config.toml
norm_place = "pre"
norm_eps = 1e-05
positions = "rope"
rope_fraction = 0.5
bias = "none"
parallel_block = false
init_std_qkv = 0.0168
init_mimetic = 0.7
lr = 0.000932
weight_decay = 0.0
decay_fraction = 1.0
decay_shape = "linear"
dataset = "wikipedia_en"
Each number is 50 + 15 x the weight over the matrix's rms, rounded and kept within 0 to 99. Layers, rows and columns count from 0.

# layer 2 MLP gate, 2688x448, rms 0.0312, rows 527-547, columns 0-111
68 37 58 44 69 46 35 44 46 36 40 53 40 54 36 41 46 59 57 48 43 44 44 51 58 45 40 69 44 56 46 65 50 34 48 54 54 54 40 53 52 49 48 49 46 49 36 59 47 32 35 49 52 48 54 58 55 63 58 48 49 59 45 48 45 54 50 32 67 36 43 35 42 29 40 37 49 48 64 30 53 61 32 62 44 65 48 48 46 43 62 48 49 31 37 46 51 49 54 31 65 48 39 54 43 57 79 46 52 51 48 54
33 56 70 55 45 42 71 49 61 46 57 51 59 62 53 23 48 55 38 64 65 55 55 44 38 72 41 39 53 57 56 44 54 49 47 61 51 37 41 26 77 45 68 52 56 43 62 44 60 53 44 41 26 46 64 47 51 57 40 48 25 69 41 51 42 35 49 52 48 42 54 49 55 48 62 38 47 56 51 49 52 36 70 57 47 45 61 56 66 61 62 45 55 40 57 22 41 57 48 52 62 42 69 47 65 63 59 61 56 62 39 64
42 59 43 58 51 64 47 61 58 34 58 50 54 54 52 30 46 62 44 42 55 58 59 54 56 42 46 49 46 45 42 48 65 31 35 57 77 45 46 61 60 61 45 66 40 41 55 42 52 42 54 39 55 35 57 61 65 40 35 53 54 34 34 50 34 63 42 66 73 62 67 82 64 50 29 62 60 49 69 66 45 79 37 45 61 50 39 70 38 56 52 47 62 70 60 37 65 47 23 53 67 58 63 37 58 59 46 44 53 46 25 43
49 60 51 57 46 34 53 59 32 55 49 50 55 42 47 49 61 42 56 50 43 44 48 50 51 52 41 52 54 44 48 48 38 59 61 36 60 51 59 46 40 53 46 59 48 61 51 44 46 57 60 49 37 54 52 49 42 48 51 53 62 57 55 51 45 58 49 50 52 65 45 50 54 60 42 48 50 51 46 45 54 53 46 56 49 47 41 56 44 49 60 40 62 49 50 47 49 49 54 51 60 58 43 41 47 50 54 65 43 57 46 55
12 59 58 71 51 36 74 39 35 50 40 62 70 17 30 49 32 50 38 53 62 45 39 50 60 54 45 58 49 35 46 52 33 34 60 47 41 41 35 42 60 50 35 41 58 39 45 49 53 58 61 58 32 51 64 62 58 52 56 49 68 45 46 43 41 63 40 51 55 39 57 64 54 49 42 30 38 39 35 55 38 56 40 22 51 53 31 50 50 55 33 64 39 26 30 40 33 57 15 65 58 30 60 63 28 48 51 51 47 55 33 73
43 52 52 53 55 52 60 48 46 46 46 58 50 52 46 52 38 45 46 54 53 52 53 52 51 47 49 55 45 47 56 48 58 47 44 56 51 52 48 52 50 51 49 49 41 52 53 55 51 46 50 46 53 50 41 46 53 53 48 44 50 47 48 42 46 47 50 49 54 51 49 46 52 51 50 54 44 47 51 57 51 47 51 46 53 45 51 52 61 53 50 50 48 64 42 47 47 48 45 51 52 48 52 54 50 43 52 52 45 42 47 53
18 71 36 24 31 52 68 65 33 40 58 59 47 55 36 31 29 47 61 36 42 61 34 62 37 73 15 50 33 52 36 41 55 32 42 31 38 72 36 27 67 35 70 49 35 51 38 34 42 67 70 49 48 00 16 49 39 75 60 33 49 60 59 30 51 48 68 22 45 64 31 48 32 26 47 57 73 46 61 47 38 33 75 62 56 77 31 45 47 47 62 50 72 55 50 23 55 56 45 50 19 55 46 62 57 55 31 57 60 67 34 49
13 37 56 59 53 48 63 55 75 99 49 34 48 51 42 61 44 31 70 58 34 68 62 50 68 40 32 52 67 43 46 18 41 61 36 38 38 60 66 49 41 73 55 47 58 50 59 40 66 80 69 33 43 34 53 45 34 60 64 59 57 50 63 79 54 33 80 64 24 80 78 49 73 46 47 40 45 35 76 44 21 51 43 39 57 43 37 50 43 45 61 33 63 31 35 63 34 62 49 40 56 82 38 69 26 78 71 40 66 66 50 59
42 15 15 48 55 56 48 30 36 30 95 71 40 39 38 45 39 31 67 47 43 43 32 66 09 66 60 61 32 55 68 12 70 50 33 24 54 00 00 52 91 00 46 38 63 69 69 09 64 24 53 71 50 13 80 49 52 09 70 51 53 58 72 49 55 63 73 00 99 45 14 62 52 49 59 13 35 42 42 25 10 27 54 48 64 38 19 47 41 62 38 66 19 64 47 20 59 45 45 54 14 50 66 71 51 54 35 40 40 54 43 17
42 53 65 37 55 31 52 74 47 43 38 50 35 48 55 46 34 40 46 68 58 45 51 49 58 50 46 44 41 22 33 70 49 43 61 41 47 51 31 65 40 46 55 50 76 52 61 52 53 46 66 28 61 14 52 70 41 87 53 50 55 55 74 55 49 33 44 54 70 34 42 34 50 47 49 32 50 42 51 63 61 36 56 49 52 50 55 65 39 44 76 59 45 48 48 28 35 38 42 29 46 54 41 35 64 56 75 75 44 38 30 52
29 52 26 55 46 63 20 54 53 53 37 59 80 54 39 60 42 50 40 46 40 61 45 61 62 26 62 65 46 34 75 69 34 70 40 38 84 56 66 14 55 56 61 52 51 56 22 45 65 63 77 34 33 34 53 35 56 28 40 65 41 70 73 37 62 58 40 27 46 69 61 49 60 59 27 42 62 59 44 48 52 67 52 53 71 44 51 46 46 54 58 79 58 41 55 58 68 31 62 60 64 79 54 23 42 64 71 61 47 46 51 51
48 39 52 54 84 65 65 30 63 46 63 50 58 34 53 60 59 99 45 72 54 44 48 43 39 46 37 69 68 67 45 43 37 09 67 60 73 84 46 54 27 35 58 44 61 33 33 61 44 52 04 37 33 38 38 74 48 65 58 26 38 48 75 64 44 41 39 56 79 53 55 54 90 24 44 52 38 24 65 29 63 68 51 46 44 39 59 38 54 25 72 45 71 62 45 56 36 32 68 48 57 67 63 38 54 85 22 66 46 11 55 32
43 52 38 54 52 46 39 64 67 62 32 46 37 59 46 65 73 53 51 57 48 55 56 55 33 61 23 59 52 46 29 35 60 52 58 49 60 56 70 13 63 52 58 59 50 37 53 33 50 56 48 31 49 47 23 63 60 50 68 52 54 49 47 46 48 66 26 64 27 60 71 46 44 32 54 51 51 50 43 60 45 47 55 65 31 43 56 47 51 59 46 48 61 66 58 29 53 59 64 30 64 48 66 48 60 46 31 39 37 50 70 71
45 42 36 50 52 36 68 36 55 61 60 39 52 31 54 52 33 53 38 63 44 60 66 57 49 38 57 41 58 35 49 37 56 42 52 43 52 57 50 46 65 50 69 44 55 46 59 57 36 49 48 47 55 41 62 51 47 55 48 55 52 46 49 44 63 40 53 43 48 62 50 51 41 55 58 35 59 58 49 45 32 62 65 49 52 52 47 56 56 50 70 48 55 54 41 48 51 50 58 66 41 65 36 49 48 32 31 56 56 59 62 45
27 20 44 78 52 64 44 58 49 78 63 74 45 20 53 59 65 44 64 46 39 67 32 55 57 63 39 58 58 65 29 16 59 42 54 38 71 50 55 24 36 00 52 69 63 26 48 17 44 74 51 50 45 14 62 42 64 46 40 40 41 56 58 20 52 72 47 31 44 48 44 48 49 44 36 41 44 59 48 57 39 50 45 58 56 50 35 60 37 44 59 69 65 80 70 34 44 30 49 36 30 59 44 61 48 37 35 50 69 71 41 49
47 49 53 42 47 49 52 51 41 44 48 43 57 52 39 51 62 45 48 51 45 59 49 50 57 48 49 53 51 47 53 63 46 51 52 56 52 53 53 50 56 58 63 54 52 49 53 56 55 50 50 51 50 59 46 45 52 48 54 51 49 44 51 56 49 49 54 54 53 46 46 52 52 51 54 53 50 44 47 51 49 48 67 49 45 46 53 56 48 43 54 44 48 53 51 46 55 55 49 56 55 60 58 58 54 53 46 49 49 44 58 48
53 51 46 58 50 50 57 51 51 53 48 44 54 45 49 54 51 49 58 47 52 56 49 52 46 48 47 43 51 53 50 41 53 52 56 41 57 57 48 43 50 50 51 51 60 52 47 54 55 47 49 49 49 52 49 47 49 49 45 56 53 48 51 47 37 56 51 52 52 51 53 48 56 41 42 51 56 55 51 54 57 43 42 50 59 54 51 48 49 45 51 53 51 44 56 63 53 41 51 47 60 60 43 51 55 50 60 49 57 48 53 59
51 52 30 55 37 40 57 37 43 30 44 48 75 70 47 61 34 55 28 53 54 46 40 55 62 49 72 42 52 48 51 50 60 66 50 64 40 51 44 63 78 42 32 44 42 65 66 36 47 57 43 53 51 72 27 58 72 47 54 43 45 53 47 81 55 62 34 74 54 33 36 53 39 48 66 61 23 69 27 38 47 50 53 42 67 46 57 42 71 61 36 60 55 62 59 33 47 46 30 73 53 31 78 25 67 21 45 37 51 32 57 46
68 53 20 55 49 30 68 34 36 79 88 35 57 71 73 49 46 70 33 50 41 54 59 46 49 67 40 35 34 30 65 21 64 62 64 59 55 62 49 44 54 72 50 38 64 33 53 55 66 72 36 34 71 50 37 57 51 60 55 45 47 54 77 49 54 72 45 83 60 55 88 56 38 38 54 32 69 45 65 33 48 22 34 39 45 45 46 29 84 42 36 46 58 41 42 66 48 64 67 76 42 56 40 25 44 48 38 44 18 66 55 62
51 91 48 25 15 76 28 12 07 24 39 72 56 82 70 50 51 17 87 35 65 75 91 99 99 66 78 00 09 01 51 99 67 61 77 44 28 28 24 00 49 60 32 82 48 49 78 46 27 54 97 81 85 81 80 42 52 29 58 99 81 86 00 55 07 99 99 22 00 51 34 07 36 91 40 41 63 93 99 24 02 62 62 73 43 98 52 80 88 94 33 76 44 00 32 59 54 76 00 46 70 25 78 83 39 03 79 00 73 50 24 90
45 50 53 50 43 51 56 58 50 56 41 54 55 45 48 56 41 43 52 47 47 40 42 50 40 48 56 51 55 44 50 58 41 53 46 51 49 43 56 52 58 47 48 52 44 55 55 62 50 46 46 45 52 62 57 45 45 53 52 53 54 57 52 71 53 55 54 59 49 46 45 51 50 45 62 45 47 46 44 49 45 47 41 43 50 62 57 44 50 53 47 53 45 43 53 52 43 49 56 44 50 49 54 52 55 52 46 48 37 53 52 50
# layer 2 MLP up, 2688x448, rms 0.0303, rows 527-547, columns 0-111
46 33 40 48 50 42 32 62 49 47 56 62 48 42 31 57 75 44 62 43 39 58 35 52 45 43 49 60 44 44 33 43 45 48 51 44 56 59 58 55 50 39 62 52 53 43 50 43 48 31 39 58 59 42 54 60 59 36 38 54 47 46 62 40 59 57 53 45 65 42 47 33 53 53 41 45 56 46 53 56 38 49 45 53 49 54 50 50 32 56 43 46 50 74 52 51 46 66 66 33 41 54 55 62 47 40 56 47 57 59 45 59
43 33 35 55 49 47 44 51 34 54 48 51 50 38 41 50 58 41 41 48 54 56 38 53 41 43 54 53 43 34 45 52 42 46 58 44 53 45 51 43 52 49 42 60 57 52 61 53 48 57 52 54 45 41 38 56 46 56 47 48 39 53 56 53 42 44 53 48 62 53 39 45 48 42 42 54 44 46 59 51 45 49 48 47 51 40 45 62 50 53 53 32 41 53 48 46 55 57 43 54 43 67 48 57 59 53 50 52 49 48 46 45
55 61 75 34 51 62 58 52 68 72 58 39 55 45 54 38 55 44 49 49 60 30 59 41 52 59 61 54 44 58 65 59 28 62 37 54 33 27 54 51 57 41 50 56 42 48 49 54 70 68 59 49 54 50 54 19 30 62 72 60 53 42 62 56 51 53 66 63 38 30 55 60 52 50 60 54 50 39 56 40 42 50 58 57 34 75 48 42 45 36 27 43 48 39 59 77 51 48 52 66 41 53 42 50 63 64 66 42 41 64 49 43
59 48 48 56 52 53 52 59 59 44 52 42 55 57 56 47 39 52 49 56 45 43 51 49 51 49 53 52 43 40 50 53 56 40 38 43 54 41 56 60 52 39 55 47 48 46 42 55 44 55 48 47 47 53 58 61 60 41 37 47 35 47 46 43 55 53 48 55 52 45 49 59 55 57 39 54 36 49 51 56 53 55 54 47 47 47 43 48 54 51 60 54 57 41 52 60 58 41 51 49 51 39 46 66 38 49 47 49 39 47 43 46
81 66 73 21 57 40 40 50 64 54 51 51 50 72 61 70 57 58 60 34 59 46 66 55 55 46 42 62 43 70 45 80 47 62 52 68 38 40 61 60 36 41 76 61 27 41 38 50 57 24 38 57 49 71 41 51 37 46 80 64 60 58 62 59 45 51 44 59 80 68 54 58 46 54 27 70 48 57 48 67 80 88 65 51 35 66 43 26 67 48 52 38 42 51 55 73 47 69 67 48 58 57 41 40 39 57 80 59 46 32 52 45
55 39 44 49 48 43 52 38 43 40 51 58 47 40 53 42 54 52 45 46 61 45 53 56 48 51 52 52 53 49 47 56 47 46 53 57 45 52 51 52 54 41 58 48 48 50 54 54 46 57 46 42 46 44 57 49 45 54 45 51 51 50 47 35 44 54 42 47 45 41 51 55 51 31 53 55 39 53 60 62 45 54 50 43 52 36 49 54 62 54 48 48 58 56 49 54 53 48 54 56 51 44 51 50 50 51 37 43 39 60 51 60
57 50 59 54 45 62 58 41 36 47 79 56 37 71 61 42 40 78 48 58 52 50 62 71 46 39 04 42 47 50 32 24 32 34 32 34 62 67 41 24 53 51 37 54 32 67 42 43 36 74 16 43 17 28 41 45 47 53 55 43 39 51 40 18 53 44 85 21 47 26 93 39 27 55 32 45 60 47 67 34 71 50 59 35 50 41 14 37 74 73 52 50 63 37 50 44 32 46 43 62 44 27 21 59 50 80 54 58 49 85 64 78
58 46 71 26 32 44 45 78 45 43 48 55 25 47 57 37 34 40 39 50 54 62 70 58 47 44 63 49 52 45 61 68 47 40 24 62 63 77 55 82 30 40 51 51 33 42 49 53 58 29 33 60 35 44 40 59 40 55 26 55 44 57 35 53 50 38 70 30 51 64 42 29 46 63 50 66 62 57 68 59 54 66 78 55 48 74 05 14 46 42 61 47 68 48 69 70 55 85 49 59 53 33 32 56 61 28 30 48 60 62 42 34
44 63 61 77 42 35 50 99 41 23 63 38 36 73 64 48 12 97 07 47 99 99 42 21 45 84 99 53 24 85 00 86 69 09 70 36 67 49 55 94 35 48 00 88 68 35 72 16 55 11 16 58 91 45 48 62 58 56 60 15 71 37 83 35 49 54 63 73 52 47 49 82 20 48 38 70 63 40 45 31 13 42 65 49 22 89 51 51 44 49 00 78 31 99 37 46 47 53 21 15 08 62 37 69 72 43 00 45 22 57 65 25
29 69 54 38 44 23 51 57 45 48 69 35 44 65 56 35 72 49 39 65 63 35 56 51 52 53 28 58 46 56 44 46 61 49 45 59 59 61 66 59 60 56 72 57 46 56 43 59 43 63 50 38 50 54 44 45 53 63 52 30 36 46 46 38 44 57 40 62 18 57 58 45 57 46 44 56 55 46 44 62 40 53 49 47 38 54 25 60 43 56 65 46 55 38 49 58 53 38 32 50 58 42 63 40 56 46 56 58 36 60 45 36
62 35 59 45 60 38 67 15 67 64 66 97 35 24 53 48 61 79 60 36 43 72 31 46 27 50 45 34 25 54 57 55 48 49 32 38 38 50 48 57 34 22 31 54 45 43 44 42 34 45 33 53 69 50 51 45 35 25 26 56 42 50 54 52 40 79 32 84 68 35 52 53 49 59 59 63 31 33 51 71 50 55 42 57 51 39 65 88 37 55 73 44 57 32 66 69 41 42 40 28 61 64 67 80 53 51 68 28 42 34 46 29
42 71 54 41 58 00 47 21 50 98 52 70 61 38 29 84 76 51 60 54 49 66 50 38 50 51 76 55 36 58 54 78 23 00 54 78 75 56 74 65 68 32 48 62 59 35 00 69 50 80 42 43 70 48 86 65 33 39 29 78 40 75 34 43 68 35 37 35 28 67 88 74 58 49 45 34 20 74 98 51 37 35 40 79 45 41 82 82 39 28 04 35 75 47 38 46 28 68 70 43 31 53 76 72 52 61 44 48 43 87 58 71
35 40 59 41 38 37 54 50 41 31 48 51 60 55 48 38 63 61 64 58 47 36 45 47 42 56 50 59 38 57 33 60 52 25 30 40 53 37 38 60 61 29 60 51 46 60 47 72 45 50 56 50 63 38 50 46 55 59 40 34 41 44 48 38 47 54 50 39 59 39 35 53 38 40 61 49 42 60 50 53 41 33 53 32 59 51 37 57 55 62 57 64 46 52 31 51 48 35 33 55 44 41 52 43 48 49 62 32 18 47 40 47
33 49 54 39 46 62 60 50 59 65 41 50 61 45 39 52 29 46 49 47 63 42 48 62 54 41 67 59 49 53 57 39 34 56 46 43 43 60 43 30 55 60 46 49 50 47 50 62 51 54 56 44 31 49 48 45 62 59 40 56 73 45 63 40 58 36 42 51 36 59 56 42 63 47 65 38 48 45 51 47 44 50 58 55 47 57 60 38 49 51 56 54 63 25 53 69 53 48 43 43 28 57 37 43 46 52 47 51 62 35 44 42
44 53 55 60 39 58 39 61 46 55 72 62 50 53 49 56 34 65 53 44 63 71 53 50 22 48 62 40 49 48 41 28 66 54 23 72 39 39 57 51 55 32 31 52 35 44 75 44 51 38 18 49 55 52 41 79 73 48 40 56 61 50 50 22 37 39 41 40 29 30 61 61 42 61 61 55 39 32 49 33 46 32 41 13 54 34 61 82 62 54 49 56 47 50 60 49 40 59 35 00 30 30 68 46 37 28 46 60 77 17 52 58
55 53 57 48 48 54 55 53 49 48 52 52 54 56 44 51 46 58 53 47 50 58 49 50 44 52 47 53 52 54 46 53 49 54 47 49 51 52 49 46 44 51 60 49 51 50 49 39 52 51 49 56 50 52 52 45 43 50 45 50 46 53 51 47 51 55 53 51 56 50 47 48 53 54 57 45 49 55 55 49 49 46 59 48 53 46 50 46 46 49 50 58 45 50 51 47 49 51 55 45 53 51 58 50 51 50 51 56 46 48 48 48
45 48 48 50 52 57 51 50 51 47 49 51 51 56 47 47 47 45 52 55 44 58 54 54 53 52 49 52 53 45 55 41 52 51 49 51 57 51 52 46 48 52 51 60 51 52 54 52 44 52 48 48 52 57 48 49 55 51 48 43 52 50 51 54 50 51 52 52 51 47 46 55 55 47 54 48 47 49 46 48 52 47 47 48 46 45 57 54 47 48 44 49 48 50 48 54 51 50 49 59 52 54 48 46 47 53 50 53 65 46 59 50
71 52 50 62 60 39 25 44 56 43 32 45 41 48 23 53 47 54 67 23 44 65 45 36 09 56 44 63 39 29 32 64 50 61 41 26 50 60 42 37 32 48 58 45 68 34 33 52 44 39 53 40 33 72 59 44 63 61 33 50 51 51 46 59 23 40 51 50 43 24 48 13 35 61 25 30 76 56 56 73 52 20 41 54 73 43 61 36 36 41 24 43 43 51 40 45 47 35 70 47 85 58 56 81 51 63 70 72 48 44 51 39
78 53 42 38 51 36 56 52 47 37 53 26 55 65 51 61 30 63 26 39 24 58 48 54 60 59 41 50 30 47 18 22 52 47 66 58 51 20 46 45 60 44 69 41 39 55 45 38 45 53 41 33 66 44 46 43 32 38 54 42 53 24 43 44 66 48 44 35 64 55 47 78 45 51 41 65 40 39 67 32 63 37 66 59 56 46 76 48 53 25 49 52 45 67 48 56 50 41 67 66 41 54 57 33 37 55 51 47 62 68 76 47
95 06 49 16 54 68 09 59 40 37 89 66 27 94 45 53 79 66 70 36 89 50 99 99 45 13 55 27 40 00 31 91 17 65 35 06 61 99 31 51 75 82 55 45 77 48 55 22 48 44 21 54 82 89 47 62 00 88 59 79 26 59 48 27 33 40 70 14 62 44 62 30 43 99 40 45 48 50 75 49 01 69 33 50 37 83 41 87 99 74 27 51 65 00 34 61 49 41 74 73 26 58 79 97 56 21 80 13 52 60 46 53
48 50 60 53 47 41 55 58 52 54 44 45 48 40 60 49 65 48 48 44 42 57 60 47 60 53 42 42 47 58 47 52 52 42 41 59 65 43 58 54 47 51 44 63 50 55 54 57 55 49 61 46 54 45 47 47 56 50 57 52 37 52 59 53 46 40 55 50 46 53 53 49 55 38 56 51 58 50 56 46 52 56 35 56 43 50 48 46 55 48 44 63 45 53 49 43 59 53 46 46 56 58 60 45 52 47 60 49 47 54 55 60
# layer 2 MLP down (transposed), 2688x448, rms 0.0272, rows 527-547, columns 0-111
46 54 51 61 68 52 54 42 55 36 42 59 55 66 45 62 47 61 41 55 53 44 51 52 56 57 71 50 51 45 52 44 65 40 34 37 61 52 51 49 52 33 46 49 49 45 56 56 58 39 60 74 43 42 32 43 72 52 58 29 52 53 48 38 53 52 39 52 61 59 53 54 47 59 58 55 45 42 52 53 48 40 44 40 35 44 57 46 35 51 59 62 60 45 56 43 38 56 55 47 37 69 47 55 29 46 47 55 65 40 74 44
47 38 34 36 51 35 43 48 43 59 53 54 54 46 58 56 48 43 51 28 51 52 49 53 59 39 60 51 44 44 45 53 40 44 45 52 51 48 42 55 37 61 57 53 49 54 51 59 60 41 46 44 58 49 22 45 55 47 46 38 48 42 45 38 44 34 59 56 50 48 40 60 50 55 42 54 46 41 45 56 42 47 48 41 54 52 48 49 49 49 53 54 34 57 44 60 58 46 43 46 41 75 48 60 47 47 47 49 48 46 56 44
56 50 54 45 33 59 51 67 66 36 53 55 45 53 46 33 45 63 43 60 50 52 57 55 52 46 44 53 43 48 62 42 45 61 24 44 47 51 55 57 50 58 57 58 57 65 66 31 49 42 62 50 63 20 49 46 41 50 54 64 75 42 50 64 33 66 34 69 52 32 38 50 58 55 42 40 46 24 60 65 82 63 50 52 55 66 40 58 49 44 56 42 71 75 52 53 45 53 45 45 65 39 56 36 36 62 38 53 50 53 47 53
46 57 36 56 51 38 42 62 53 43 56 39 50 46 60 54 58 46 64 58 37 54 45 55 58 57 58 53 40 58 54 39 56 40 47 42 54 54 45 60 56 42 45 39 47 40 46 45 58 51 46 45 45 68 50 40 58 60 44 60 55 51 57 58 47 39 54 57 47 51 52 52 61 52 44 38 40 50 42 54 51 35 39 61 29 55 53 49 46 41 55 47 42 43 49 51 52 42 57 46 47 54 47 51 51 48 47 54 40 50 53 55
48 37 40 65 44 63 35 70 76 41 38 52 59 34 39 58 76 36 53 50 44 44 54 52 48 56 56 44 59 42 78 14 70 59 74 29 54 66 48 76 53 65 51 64 94 44 53 47 26 64 34 43 44 31 55 47 56 39 50 67 32 22 46 44 35 60 44 38 39 08 53 68 74 39 71 51 45 27 63 41 44 06 31 58 61 49 60 48 28 51 71 51 44 53 51 43 64 46 54 47 62 51 65 39 71 61 36 39 39 56 64 68
57 48 50 47 56 43 49 51 49 47 51 47 50 49 51 47 53 54 50 48 49 50 50 45 45 47 50 52 53 56 54 52 56 46 51 54 50 49 43 45 58 48 51 52 53 53 52 52 54 45 55 50 46 49 53 55 50 56 50 53 45 48 48 49 42 43 55 54 45 47 57 58 53 51 52 48 47 59 59 51 46 58 47 48 55 41 57 56 48 48 46 51 48 49 46 45 53 50 53 57 56 56 51 50 47 53 49 50 54 55 47 57
48 56 42 59 57 36 54 45 51 61 43 79 61 88 46 35 47 40 25 67 55 35 52 62 38 34 37 48 24 64 09 16 60 40 65 30 78 72 42 50 54 26 48 47 30 64 35 41 40 70 22 65 44 61 35 30 47 24 54 12 60 61 53 41 60 42 55 50 59 26 78 30 34 60 46 22 70 64 58 39 28 52 48 37 30 39 49 53 61 79 27 23 60 42 32 49 31 36 46 94 67 33 39 34 56 77 26 78 44 32 54 59
77 35 57 66 60 23 70 99 60 65 45 33 08 45 64 42 47 38 56 63 61 47 63 34 53 31 34 56 51 68 65 44 63 42 72 30 19 35 64 80 27 58 90 38 57 55 49 17 57 42 38 10 27 44 50 41 54 46 40 88 71 72 47 72 07 29 45 76 50 38 59 33 64 49 38 39 46 29 62 54 30 59 46 00 44 58 14 13 34 58 72 74 38 46 46 64 58 67 46 69 67 29 34 30 56 82 30 57 45 39 90 45
68 63 68 80 33 00 47 21 63 86 17 47 44 54 11 87 55 33 55 35 57 19 72 10 75 29 53 15 79 50 88 53 42 81 39 84 57 91 59 33 84 80 67 31 34 30 13 99 25 75 70 48 28 81 64 64 27 38 67 99 34 65 51 68 48 46 16 45 22 73 59 14 40 40 44 86 37 90 32 79 66 62 63 32 45 36 67 70 37 08 99 63 63 40 39 40 80 81 60 37 99 39 38 44 60 49 79 58 78 78 73 77
57 52 56 44 46 43 43 58 56 58 44 40 35 44 31 60 58 46 55 63 44 52 44 61 73 41 31 55 41 44 38 53 47 29 66 38 43 60 46 52 47 55 59 67 45 52 42 47 48 46 64 32 63 39 52 50 42 73 60 53 54 53 63 52 39 39 36 49 51 47 61 45 45 57 53 35 50 35 37 68 50 29 57 53 44 47 41 76 29 46 63 41 38 47 47 51 44 45 39 55 53 45 50 34 61 47 56 65 51 44 35 53
37 42 53 89 56 75 50 51 54 33 60 29 31 90 53 65 71 41 49 79 59 31 73 69 61 45 39 47 79 36 60 20 66 47 65 41 43 38 60 65 64 56 62 45 52 43 66 32 56 30 50 52 53 30 58 68 52 85 57 41 58 62 72 45 37 51 62 22 54 44 63 41 54 28 28 41 57 59 34 42 39 20 42 36 48 53 42 46 59 46 45 09 59 73 26 36 63 50 64 53 29 42 50 47 32 52 47 57 68 64 59 37
44 66 49 39 54 01 58 15 52 99 42 75 64 39 30 75 62 33 58 49 41 67 47 38 45 64 73 50 24 58 59 73 33 00 48 76 71 50 77 58 78 44 50 52 53 27 00 70 46 78 34 43 66 42 82 59 40 33 30 90 42 84 39 46 65 30 27 45 27 71 88 72 49 53 54 27 17 85 99 58 43 39 36 94 49 57 77 84 59 29 05 08 78 39 35 51 32 68 77 43 42 56 80 77 40 60 57 37 52 74 55 69
45 52 67 66 46 36 35 59 43 54 37 57 56 44 79 48 56 47 55 26 40 49 56 45 56 51 41 60 66 58 66 60 61 58 47 60 60 29 38 54 62 55 55 58 56 30 45 40 51 46 49 67 42 52 37 52 27 62 53 53 43 29 47 28 47 61 60 59 50 54 42 59 53 52 69 64 34 51 37 69 63 48 39 23 54 56 54 63 51 60 71 58 45 55 37 55 84 55 67 60 33 58 36 58 42 52 43 61 44 45 28 49
52 51 60 51 42 51 47 44 52 64 39 56 54 56 42 57 51 41 50 63 59 48 48 47 52 57 58 52 46 52 64 50 58 54 51 45 48 50 37 46 51 52 42 51 59 33 45 48 45 41 55 45 46 54 53 53 47 62 37 59 54 42 61 42 36 26 50 59 45 54 46 44 60 49 52 41 53 42 54 52 41 52 49 58 52 43 50 55 55 52 50 46 43 39 43 57 46 46 40 41 53 49 44 45 55 65 48 54 56 47 51 41
57 38 41 22 26 40 43 61 43 33 43 22 37 66 94 65 72 43 47 53 54 37 46 37 59 70 43 50 41 56 55 55 42 58 51 52 42 11 48 61 57 73 48 31 46 62 49 60 35 53 36 27 38 67 58 37 40 21 63 55 22 79 32 52 58 54 39 47 63 44 55 60 15 76 44 52 16 57 63 66 21 34 79 59 60 38 57 68 55 53 60 57 21 57 51 41 51 58 64 54 56 41 47 55 64 54 44 42 41 46 37 56
54 47 53 52 50 50 49 47 50 49 60 49 49 49 48 46 52 49 51 47 51 47 50 48 44 48 48 50 49 48 54 50 55 52 45 54 44 57 55 56 51 47 46 51 45 51 50 46 47 52 47 54 51 51 50 44 55 56 49 54 49 51 55 44 52 50 49 50 49 51 49 55 50 46 56 49 48 49 45 49 47 55 48 47 47 45 55 46 48 52 48 46 46 45 53 50 43 49 47 49 59 52 55 47 51 48 55 51 56 48 46 54
45 54 52 50 50 59 50 54 46 44 54 49 53 57 52 52 47 48 46 49 53 51 47 50 49 50 55 47 54 49 46 54 52 50 49 54 53 43 49 53 46 45 54 48 52 44 44 54 50 47 50 48 46 49 54 50 55 45 49 44 51 47 50 56 52 55 44 52 50 48 47 52 52 52 49 47 43 56 45 47 50 45 50 48 49 57 52 49 48 50 51 45 50 51 50 53 46 47 49 49 49 50 45 47 52 49 43 50 53 50 51 48
44 57 38 59 42 29 59 85 55 58 75 46 36 61 54 52 79 55 32 63 37 54 42 64 64 33 59 67 54 81 68 31 43 48 66 53 48 33 39 58 75 57 35 40 47 63 65 87 51 45 45 69 47 46 52 39 36 36 58 40 59 47 50 55 51 56 62 46 73 71 54 54 63 47 51 52 46 49 36 50 46 61 62 56 45 82 40 76 79 48 64 57 68 54 37 38 67 61 27 53 23 22 47 50 63 29 58 40 46 59 42 43
70 47 21 38 48 30 54 45 47 71 63 19 48 59 66 55 47 66 38 47 41 59 68 56 52 55 40 45 29 66 53 28 57 46 66 52 44 45 39 33 58 58 46 65 60 38 43 35 60 60 48 41 49 46 43 37 41 44 59 34 61 36 67 47 53 46 55 62 67 50 70 73 44 63 48 47 61 28 69 36 44 35 53 54 47 46 69 47 55 36 44 53 46 54 43 47 59 45 84 59 57 43 33 20 31 52 45 38 49 51 46 45
03 99 65 76 36 33 86 52 51 75 19 52 58 28 48 36 38 25 64 46 15 43 05 00 52 87 53 52 58 99 63 06 80 42 99 93 33 00 58 53 07 10 42 59 33 38 36 70 60 54 88 50 11 15 67 31 80 05 46 22 91 46 66 70 61 67 27 92 23 55 36 66 54 05 66 62 65 48 21 42 99 28 78 64 50 30 63 06 02 22 78 46 26 99 73 39 61 61 23 25 77 37 29 07 34 65 19 83 41 39 52 35
48 49 38 54 53 52 48 47 60 45 49 48 46 53 53 53 49 49 58 49 44 53 49 51 52 46 46 53 52 45 44 53 53 49 41 46 42 48 54 57 45 48 50 58 48 56 47 53 56 53 54 52 44 41 60 49 55 58 53 41 54 53 47 49 47 44 58 52 57 45 47 41 51 55 46 46 47 51 57 50 57 45 49 53 55 46 54 44 40 55 53 48 48 41 46 49 37 46 50 41 51 51 41 48 58 41 41 48 50 48 47 48